config = dict(
    head_dim=32,
    rope_base=10000.0,
    qk_norm=False,
    tie_embeddings=False,
    init='uniform',
    beta1=0.95,
    beta2=0.95,
    lr_head=0.0139,
    schedule='wsd',
    decay_fraction=0.57,
    final_lr_fraction=0.02,
    seq_len=256,
    doc_mask=True,
    train_tokens=134900000,
    steps=4137,
)
Each number is 500 + 25 x the weight over its row's rms, rounded and kept within 0 to 999. Layers, rows and columns count from 0. Numbers have three digits each. The size before them is the row's rms in percent of the matrix's.

# layer 3 MLP up, 256x64, rms 0.216, rows 100-255, columns 0-63
101:496507492484525491515495458559478461536502519510482474540480492500479481487474502498458485481495490539517502512515498512541491507483478485495463473543482433513531493477460512505561508470518493
102:512497530495547491543484467529504500451513515510510517517470502545502457504540513488472510492501488480443467510477497484497498490490493514496509570498477494513525467503511488527540547539496466
101:500505506468494481514484472466494517509515498516482511473514511520466529501517511491522483562518536534480485459517503535528467515519444514551478467479509482515526463494476535507478523551529512
106:479484519532506540477492524502447484486521450483523474523493486521511525524486542520514549464539543474489472529497449537525500486484497522479497496511522512545509477505480465495523504503480526
096:528521548480540550538485494500490495516496540541472476487518504475515527517531450496474490506538529514508510518545532476494491496527479549476546477501520536508523477517502497489476472505483489
126:493505551527500533505470511507477547549483502493475440493542488527512476494512473484523473477509518551507446507514522497523492543502502514528529504518502551513500488511463479469497520515507527
094:565527541491511495477513533522438501544476551497523479487504506472496488512489477526483494498532455521542522472484476486499530531493491519481508483517469506541536491478524475475487504507487486
081:571450495505482483512457481495499485479461497538512463539532478472482528539493498518514472534493517489476515508483510478492526570484507551500484536510500502534523502485496518497475508499496502
102:509508445494484493486500569473469486534526521475516526543502500494515465497477527481524492496504479471466521480508514500495488465476463500549511531509525518511490473493512503525499576472498477
107:516557446505537508514510479486508466500498494512458491523481460481511497527530494471518515509470535510505514486513499505460496500511479518473537441494505468503517486505527418506497500500483539
101:543504531461491510516492527503496484484504447514533506478471506528516465494502556497504479457497510521515487544467531478487519530559473493475527499459522499492513496516538463485480475470523515
093:487551463432531517492514479482495468518502498482525495519493504507523504495497552503517488477533531488523478463504528454458485497501446488474501453491489523493522512535484508501512473466480470
092:485540540504498512494514507464514513536464483482509509472454503506555519520471514548530469550509472528471487509508527449502482498492520452502502520473486489517512454505510468500497485485476534
083:488480520525514472488470493541445500469457487481523487526472509493485511487446488511508512516514453471502491534554485517538502524453478471497523496523537536490462526501490484504473490496525477
096:533521498475528489526496473512525504519467512493432488509490481479499461510509465551500518483514492460492536496526470513549510477495526486505506515539475475514460472465525522484530470513533467
104:494502486513535498466498512524477471492457492500491521501507493507516460527497500526478528512559483516439536459471539496475476491478509507506475478449484504497499463500546512507456447492505522
103:516477513506508484457496502501508511490549491489493487468499505532487497503491456513534483524582510491547501458514533470516500550453478492507487475523508532477498470459504485478475522500474479
101:475503497506481521512511445472494517494536486514524472545482531477471471506510485505495518478525513494518478546532498516474467552508473517543488496448484514467458475487524487518535480491507546
108:510496540500494480436516529523487487511523492492483453485528459511497548518515467477505533503486496461532486449498493528547522501486491510491527474514482471518505500474493459511485552509487461
092:501497520442487456455487500463482478559508507465510508467509472507478515508493508505514505516490523480507495492495537487496461515521501537514510556525515464531489488461487469461451528504480481
098:504547524479522514533502515526472484512525495490502525502516527502522485474516480463511509514460513502447489492514438515486560508482486514506542514464484449522521452494495482482502548493522512
104:511498544416492485479512441532521503517522489528494505479453520480486502498485483505511480508467496521504507487542539489435504489493467470486530516483504498528503522511489478507445501499497520
104:505454500525519504514530481523534476471496508486497527540491527535483485506425491506516478511500500519468547449501537575499506493500508500481474493486472486500516493492558506515471497504489507
097:490529484523514504498519469547490501488544549484536485475489497505511487489507510513527451509527511539494510479523486501518526509459528501512506501511464467505511573510490468536520559517466514
108:476507511470495514510497497495494489481569486494527523503466463517527471485508472546530475509537541457497528533509507517499488511526546523463525484524501499453479498469502548501508505525479467
130:552519465489478530506501487492514466508520523495475464513496488489514494501474547487553478502451507503493534509497496505498513461495516477502579530522530517523485477466524499472480529480465526
103:443503483503499473485491503524473490492476467494499544492494560468506530484535524466504514508486501478498525449541491481482470519494458485503546496518515528534505498524487510558501481466534487
093:513504491454502473474497484455514457468468510514465505472524447512508514554474538532491548516481486463498497507472484513478487514496521518491514501519532449522490493482529479525484513522464526
092:511494501567526488529532508487506488510545452533500510499567500512487539490495508520508546495524483535502506487504493484508461506474476501506509466472498473506510483452541467502478479482548512
096:494515537530491497476525547499507488552481514493525471474516455485496526558501505497535492477523484550466486483445526492518510487490510535467479466489502491498501552485502518472524500527482522
094:502483480460497503472496494502517518488491441498500509488520532512487526525535546520531469501524472469502542535536495495426529513476515544489518501511519493505507480502550499539465475506524503
092:473486524544500430491511461482488470540549443480469502485535487503489441504492509497546522474491486475501493471510502515493499515478536551503493483505485489521492491519511490471484521488470500
111:504486533473523532498541513507481504578548515484502482518518487521498493500525539498490485483450546459489478505525446467509487518496449539491494496486521505504497504545487507515500489516494469
093:522516478519513485499506529496494507524493501527494490505500494501515507545509561528502540498522513455481536477502465471518486512507500537482512449542565514474485455474468499508499543456520496
102:493527529495507529512503468508525466543475523490443491520494433502506547512514516488456516515473501513512497482480476523513502501498526508482521473529514427485521483548524484487483497490464508
111:484512477539485493517468532526506488505521463519519493511472551459516446530510511491479503523493468474477492518479477512562534476520497511512468513571479467513533489493478511497474496504507484
108:505522472531488467522493491512454476527488503492523487521444495479464502452516506536477505463497469482482556530507490481485502482478469502546531519528498478507488500529459543506499519481541483
097:497524492498514507504523468498523519492509466468500499490448517509516472442497503516529513497502504490504473450494552501476464541468510495531499493506474552506521503517455463550470492542508524
113:532538542468528501546505507499522487520459523551499477489519510518467453540466444515524524477535480516509473499482529494501486491523528516504501493545524513511538510493514484471494495528475485
107:468515521506525448497531544509502477472498491524497518505495494483524493518541507495484506482540523521534490506526458494540511521484486474519516480464535500554570473538496479501463503477515486
107:494542556485498500529523493538512503491528515481526471501491522472481460498536480501512523519565479470492523492506521490507501535546525514503525525476538504452475538501548513503499477517477482
097:503514490560475497504508538504553518534482498506474470527542504528457490492500511554515519522493520521489471474449494531473534510497512476518495449527468492493505499478521474498541484520477492
087:480514519487491496538510510507479488498484478509525534490515517462484478489495498529472498485535437522487526535466504474526475500475510585524472502484525472522512517511491493479536472499553526
101:504487518517529524526483533529508489516456464492472474523488529552488453535464517518516490460527500544499498509544513471521475530486543499450504524517517530523512518486467478504507498497479523
095:488481481435502478462512514511509489520484486464514501484487500513498556529514451520501476514466501503466526553506537497500522458508471523489489481514524473509495486468440521493514528504501546
107:505478552499512522511496495522511496480517536531495505530500484463512494551477467486546497489498494492518470498507527505505498523546493506488512530467530527500489510435502540478494524572460516
097:516499515442481505515551522476469478510494489468534481492468469499493516535512477518504478500486493539508477501515486493520537453488466501530515474483462518495476451548466454503493534479493512
094:528491498446469476497487484498535512507481479514511509485527531537519456517509481476508429463496474511486450507463493514498530501527489495505499497460500555515517520498471518442477482508486502
107:495542494533488500473515523513483456492469512511529509514481553495475505523463498461502535476492516533512553497528534517482472491473515469491519457477521455510484510484516522456492534484459512
094:477558545501497536550528542468477512494487528523528504498504504515513500542465501486499503492513465532495484543536504471499509498508488505505546457506510494516518455484511469474557494491483523
096:449548536510486459524477471501482510474506489498467490452476473473502551513504465464483535484539513491468494537462485507523494458499477488525524460512484496512517498484511505473469519514487522
108:469454516510493465425521544524545488520511483465479481499464529501493441538478479514489498509511518462471492494479512501499487515454536506475517513529486475503501483498518500482499477472480474
090:506476512544514549488501522524462563518470535536492547528468498500486528508527503539486534480488479481509527506477459525484499498501495488513475462538472535505509470508483505504452472489492499
110:482476482501466496466512479487483491512543486522445489497510508512480517470526494468487493502487496471503489505477463536540528519480483522470489516489485511460519484530516511474543538549440455
099:505487503444524477491507518519475481482509499536511513479458514497491514502504497485510467505473525521530507522535505502509573537494473468524557523447507510469497513496461526519474475470463507
106:535513510505498464543517503528518544529479530495481517519481524510520515502503507493566500476544472503470504452517507466465464496541505493487487487476521512493492468429483514465508492521515497
109:502528479453491545500484483465505510504575523442556478484512457518511519499515531489489516492533495493464457510519493493465493504482529540509504525521488507503484539468488501512524509503493516
106:502508512502504516529499507470503493475477519532484547480494550501521515492528466561481536523476466487486522503504461518483466518481484511509502492496526500516515523480593528512481506505456496
094:513550518444494473483519488534479470517531521496482478504491496536544562554470529505474511505481526462532471481471486504500496494521501484500493493492505475502473465498476446500497531480475491
108:515508452494467538478486489506523486496471449518487514519448514514493475543520503472488496486485509507504536542467525501490482431523484492487534473523470488504514492513455545487480535486480507
091:486465462525483528443506498478485543496516442526508450537504513528510516489511520517496477509573481469466499485473499459483523522492492479520497477516495508513528494475496530487492507502529464
101:447499499482472480520519505533479536479489498476506506466494525503477537522474451492485473458503474533445466476533497490529476522514544504469500483444469510515492501533486473478496516479496503
108:504503528508451473483549526528502495515507501504513490485495490493486465515527496477533467470485514441513465508523484453488482519489519484549498511489510477537440505485489451442506505510523491
113:520511559542497520550529443499489460496515465450460530491488487501518491483497530483472507509475543518501504497541513540505455525489484518491496513477491534508517503510516469532510497485468506
100:518503533509550504485502493485494491517526488506526499544495462506537482523514509552491546463475500491464505475468456508466516510495470556507471488531507491502508559480512447494487494501513526
106:505546535516488497541459510524497495514527469511496503493511505479538561464516527476517502514508485452511506503535460459539510496515503514495541467514485544476479456481474508481510533491473482
090:506497473483520480506515502510521525540530486526479445500529516506493504467554536456519466527494502534506489507481505508520532515528466501467455482452467457502468517497492470482517521507461502
085:434533472483555469547531484554491471508495470464516499499519518478529505467493487464494512489523485524490503487497523490491466522511529514496501499442469515496469503489514486523529471475517518
099:507498456529470544449537460515494511480466495507453529446482508476505512534493511488471506512513485536495504461460511529473491485510456513487520520507462507533515513499489530495475467525486522
094:537495469475494532544478520533492481506469509532468511538526554494444520501506538524483474487529465514497512504555496492467498511493510543468474537489489491482524519483513488513473494539497495
102:499451511534534493501505460522506501571482472526510512515462445510535503508518468498517530478512500534502518508472456510479506517514459517495518444510538480485510508523504505463477472490492500
096:504519473524477476511493507481486518459459491502521566545529491463464515486475447497491500512484487514460505535509532552490495520523507491501511483504525501493519497445532484521503502513552474
102:534535527479494488469500492484504497533482524443501489489502510491508485493513551521539489500518510481500457509481524493446427485504496506527491496511518507463449494531506459476520488546506522
097:484499546487534536453516518495518484526487497448540489517476469451490513469507565499488521508508552508490479501478456504479500507484466520480505480507497496514468530514503465491476472476463492
111:500512480462499543525521468455496455488510479517512516504504518492491484505504501461498494450527501534495473494507505450533509526486446540467452535450530511492485522537486495496472485504504482
107:474525511523498490558504506538543518520457500496465517490487530508504461434495468504499481481518490482429497496514496528486490510534503519483480490527518518502497500510513513515505438520475459
098:503521534493468509497528502559520545507526475476456515441532523509524524513528508502476493515498516492451501542502496534493489436533509500486532529523498488495487477508479489489516493506448498
102:540524551446521469486522463509522445535508532466519539549500470487490476479465504472499519487475523511527551506515552492493506499483512488511519484488512506516499529513474506510493497471503521
089:488518515486562486504498516517481464561460490530497481484482553542499494463457445495486480511486514518491534498538523524494494509475510505477527511529475505502465493445499513517505494477478506
103:489477555506506510481490459500475489503489479505543517465462468489515460491546482488499482510501528499475479499483519541506551521517501520547510484530469500484490520535503467541442501519494529
108:516503511481490487494519471510557456502479564482509522451486520476516527508515514553504500552478490543504507471482534501525501460480477490544495481491500533536504515510516467490464490492512516
096:503478483499573418507474523522515494510520503511458494555516480504529514495492501516493474539538514504493499507467482503494474504517462487491482489513487491498506467457514510525503551466527501
104:500551487484507479494486528515522496507491465527466507470521542503493490555514529479443486524431485537519485496511521527506476482471493502514535496459457482518472512480499524491519534486490501
100:511493536471525453488538499488506475536470511508506481539515536477513513504524535555487498523448529509487521505491483507470503493496481476488495482479515498550499478533523468557493468511504550
102:515529456543475492486531501495497475546509514539517498483516518501494507504518527524490532528471496474544488482542524538518503466501555522485543466488496484506501509522497503513444525510457470
099:507469539493498488489513458527506465470480507547468487448481503532528470514521492514518477508518499519522476565488461500499506523509500506503484531512475474544492493485495502504441503512438488
106:459477510523513489529535521503540490460467465493485526492509490485472509482463464501476525504566504540487467480449512497555494508487534505450495502508495483486470493470501504501470478497494530
094:512504550542489487506495464531518541532470499508465488437482526486498495518483511534548505546512510513489500517523479510485479503458543517509528477523515498528449502517498493480495539470490472
091:469483489501513523503536497493491469539453437489497506507514492543484544491463468494514495458484525486502450468493475538507513528512513503472489506561508525492482505545482499513504512487491453
096:474511513532512513492522474505461523519450487450458512539486531513467531503525504522518524472536445496461538517515475470496473478500544502461484474492512489483506510520469502524486488486478476
102:483492528478504493496486472513486521462561478502511523442486477541507510544515479496499484505526482553505530538517482473533497540501545525483484495517497502526517531489482534509482558502482507
108:501508500489486498542526484451502492538509503460527526513472542498467494525451523538519489490484499514568558488504480513463500524489467499485549526506529513484494489476458504488493522484509490
101:484538529508501517524509510540498492479493498503502500505496474524521485529523543520481522460455533543462499529506465532486506518489458511519489483506494440462470565513519509527521469491484502
103:483498506499536517517512519531553506504479523527485542499445508469539506515509506475459507508516510500504561495499481494513528486435542501451517499507502503536510496474514532454521524492487489
094:483486527512490485464520504506543504508526468433504509501494499484518468440536464537474476526535457537521497505499551497492501508481495535478476521506482507523491485484454521491519503493461480
102:468501502495498508486499546565507547510465506503483529502512496538491512538515519509478550523495487490491509510488485545478485503489500470540489464546541509475482542485472520511502490531480448
108:494483486429506537512527494494468480516459521489505549458502479474467540490465492534532460493494468470503519480499485532524482486511489548531490552467491515504494517486500497492494509497462505
096:453506511479513534501538512513509499534506500466528468512513471509518502507501510514507500467476490505484462469498494558473501567544490535487475520519510443476496491477530517512467530523521534
098:487502485471484514491484507499483474577566518475506472540480513488491504500548504502504512442482450458521530507481485499500504473513504515492493505495482481474460533493521548486485495511503535
092:487499533469503477494522493484514460480482492520478524484498508479478520472472513483455476542500515520425490525489517527462472520536474477484479543533518517460479453521506507531491480499523508
091:539503495547491469517497493518516489503496486536502477468484522511507495486472500522444532504481489491471507493502518565507497555433509460521483478490543482488529486501511519516470449485490507
099:496521501509482537494561505551527525525545460475517481467503508511494491506533506458520501537503532510491488460493521485502545486479490488461521479486491510539489505497470473476552517529523474
103:487498571473486489498533523522484481503472502496542516477496500524502506544490495480497472496532495530528483507471517518503472428472492496471498476540493492561507487477511513512535480499452524
091:523497503495539500521476551483492502489471487516502526505492472543478523521508516478540493522555516512489515477501452516492519484466541489462529500533549530474471490499524497491456473522476540
089:479480508485554524502493532518486510529465463478524481497501487498487491473511583529509506516539495494484525489517464488487495538504470481487520487477540501542463479497483517535518508448519479
092:511503516512523499494531482510516503480503504540509504528497526466554506476510526505504521540489522456509453490529487505470505519521483536482533423517515457509481516464495508552486492534475482
107:509504527472468490539490482471496497501497505511501469565539448487468501490476488510510519535509517481490458479500464505464503536494488509470493462498492485476504488481540443517460490509443502
092:502512530491473483522499533502493482504522456501526457507489501497531509470476457523519495469522483483477444483524534477519512552512496518468472495505429520456469514504512515499542477488515515
102:514542464513478484542514500516558527465513512519488499504522549530493500508495475515517471491530520519478482503481495481556504504481478496511479535513522483484572529515531478496481542529499475
097:461502497498547493526488508499486477467538488498477480493492527489517469534506469584510480489518518494496516566491480505521519511457477517484477502509511508506472495472515561531473500506534502
090:539483480540505521495514521495500534544483482514481521461514514495493536496495553536562546514508505509515500532490492544503471479495489490472541486537483485497487488541517477465537503500511455
091:529514485465479518453488511511460523520453536474505465509489460490458489506487501469538489512499485496489482490527540536505503511526513520518497518481495561496462490506454481495448504542483496
121:522520556494500509525524496513484518480439475508456458498506493528524465535531488497509465466519512458490485509476479537541496470536491481509543503486493516497507451481502472468513512514519520
099:488490549521502496486525510505476515533451484457526532459501536485485543502481517483537505503492514510469462487503511512477520506466491521435486531464546515547514487538511493512510487518483512
110:494484462526499479503481509508505531493488471515480498524528536507435480510517461483554528515463479517494484500522486443546488525467492511488505462477468507505504500442480481523497523470516518
094:481480513526526482537498569501527490530526475498482496505499541482491531527526488490499493489531527486528518505559474474528503490489492511477518466497480497497476473470491545452555507477520470
099:499528468524526508487498483522513515516516512556494498536499466519519551500511463509482527497466489524501473500538474511491471563494494494530475442480520443473513482506510505524464496465496484
092:503513475538508527498487490532547507457537473496511467503505516470535503455505533511532472509489448546496503515492554504500511472494519519516560480507491541507487494505488542511503493474463486
097:518462473496513503496507460503537479480517511519546508490470522513479496539498513533497493537564483501523518512458513469503482492491503513524474506523488427496487499489525520569478468512499486
081:482504465494507542519515504465457481509499512486482519443544435469495513510545499480530501456534519504503487477469529515515518488490439491534515495514482519528499497483475508509520479476506472
096:484477490499509511502479459515514495488502507484502481511491542530485446504474546523546475542508487536494488449512523504499484555517549472489509478524493462486523526532502447508477500496471528
099:496476475525542522482511504515485563520509455463522523511518463496456513465491510486515521488494468499469529505491521505494477477465515518506567483469524525496484562513518493501476502514481524
093:466505485524474510514519506527526533525516495512515505553467490446502503507534509462488504474521499508466488473495467481497525477511464478453499517523516447502498521486435501484538500483539472
101:515480505452503490531474539496523512511506437530520526491551498473488503483495478457514524498518491578497535504518519492490528531483514521505506506501535509489468509506531464450487477512480511
103:447506480550484476476526489471484483522522484488490465482467513479507489483521530503499459455527514495502489468465563483470458511471487483522503486498484503485517521538492504511491468556526508
093:506471521517501487480531464500538485513539475500489458523485546554497468476508528508523469521483489471503495529461508497478464549479499514463476518456527489511473507532547509483503519496476480
086:506527496507484424528534478503507498466505492538458473497511500458551507494524499497481530523486501536469476478493501526533535520492465517498537497485518518471481488471476511511513464447490519
090:506528512506463491518493499507479549492507515534540536525483549495546500492495530529512542496495515509472482518506483469507479485511511454522542465534535472492458474499504510534487503449487537
096:501501507491498461510520525520472515465527497468493497520526509497477467548481501484511472548488522469463506500449493502537533475499468491466535502526503483538493477454479507534506513461544468
091:494515522484496516499509495515502489543486514465533525454520438514509481537482463569472497550508502552484495523460529509492494511528522475532543506503509516491527519495480516495495535483500502
110:540513493483468529511499505505552506476474493507515489494474493534467542498532503483423511496521516537472499473511530492496465529494466515453502516535500481446529492494510541520510485486492482
097:514461524502476501500458527544510513552448502493496507529480542502555443497486485469519511527499503540489497503472476493523491539519494505508549504518528472511494549494485506514494505512467522
097:461498492519471511525531513558525520511487548505506478491477459499541484523500508479500489509490504489433498465462512577534517504509468504520473501504509494476476498485530507508477512504464524
096:457469498572513493477504523543452508537503473488516537508510520516515485526531515474496489471528470514456507529493490497470492509513517526482500495517512527452514457497467498473543468492509508
107:504531481471494517502476482497513511533545438458490532485516449547478535483458518461508507474477535494465488505508508521473489521491523526479468470506490512490493544513525502493502475514481542
103:514453514491514459530497475507482531496492516497531520498528538477453480538495491517524532559548502485487518498523517524463483513506527518480502487470499501510467483458557471508528495466484490
091:462552508466472530492506519507470478511486508547509501487466507498528502509490481521531491506499469439530506513520487479555537517506489490452502512489535512516515467505474493550461502535482477
102:511476493514491497514532429504498516501521520526521433509500500501515531509524501546509478533537497492521491448471555460492513543537502500505531501511515489530489501510512482500500476495540463
097:481505462495512526481499496494528529462484439459508521522503508476495527474486482486467501475530494514455490473500528468533496487520498490459503514543439465482527504455468490515478503482483530
102:490529499475493463505562506473519449505512510506495505500513499491453495492487455477516531478482464498520488533487450463483463503456522512468515494459477462520471473504493481494519531529513472
100:488491512477503481516532510457549443470531510438518531505490474504516503503485483478526496481495482546482468482474527517477521514515484459474476524530530503475511508459495520531483473504467525
102:459484510482520502499480478492446496475498478480513529464463552531481489536453452520486522491471483435483487518515503516500544527463483492484526519484512501526515500501505466510481517531483507
100:470483536476484523489470493515515512522530512519480472501504480514487443506490557496505473533495498502523468499494517476486492563487484460486491471507446492543493510474566477497514506485498464
093:523504573481512523512495501541493479464524533461517545526512486506497530465478495459496524494495555509490489549508526491511521490501485495501477469540458516468465475509466521489493502511478511
103:511508474534493492487497493493504524495497462461465473509493518525529485519531528502518507515504489546507521491484445466485484543532493472519535465519513529478498517510531434465453479499470530
104:450534503522461501497508446498500495525554495491529491484499537436465529443501500484490497505496459510509520515503556478476505541496520500481526519492464495533510492497468494511502509469512495
090:461507488499487477516502481531509487485518488486472493481488517491538476532506510541514496526506475489445534544472524487509521475514511497489482540427480489561487478471483480487493494530504552
100:542474487485489472514483499497504506479531482522508455521508486494467510528490523567526450487496473482562481526502519492518497518506518484526547507510479484464492474466517506472528528458496536
104:519484452532502522486519515512521512509484441472467520527552529511525482509541526504505555539513537504469540529511509491475474510510502458479499463497505525465490526471512487508503488522504472
099:479520499481462441527481487508531497521456490483515474488517489473501557483493463520498506459517506507479503479518439504499459488473485448476529506540492515489470512505471487492486537507475471
106:488485510519494480524533501535476466497475518508535451554526521518469500513542469489476496512526518507467497433471488483514502493496466471520489450503496468490523480491464499454520479519490511
098:492512474515500478497472529537545534466469505512479493486503482532519491538513470489504480511487507547474491462509477510511496555516560471507516472549514473512526487491517481493462494520472548
106:515522517466530493537475517447555506529529459541482504498466494501508453504491511514487474487509504520543490501495490497509508543526495540494508498514511473487503494482580525469496484515473474
096:491476493521505525498491542498496496533510477510431493524521472484532524492492502525476491506532446485494511484496496471504517526509513550443502441525532542450505480515498479511495501518476476
093:512495476554560515515488515487522473493497492497478556506478518487499488455532523480528512517540474504500549532511538458474500475510533512474497474478518481513471531506486509449473480510488492
105:484529458484509544479490493468485467522539494517500524465533504527504553509519571512485513445512507547523504532497534500490488477487523502504528482473529511520533491533503521495487492509481472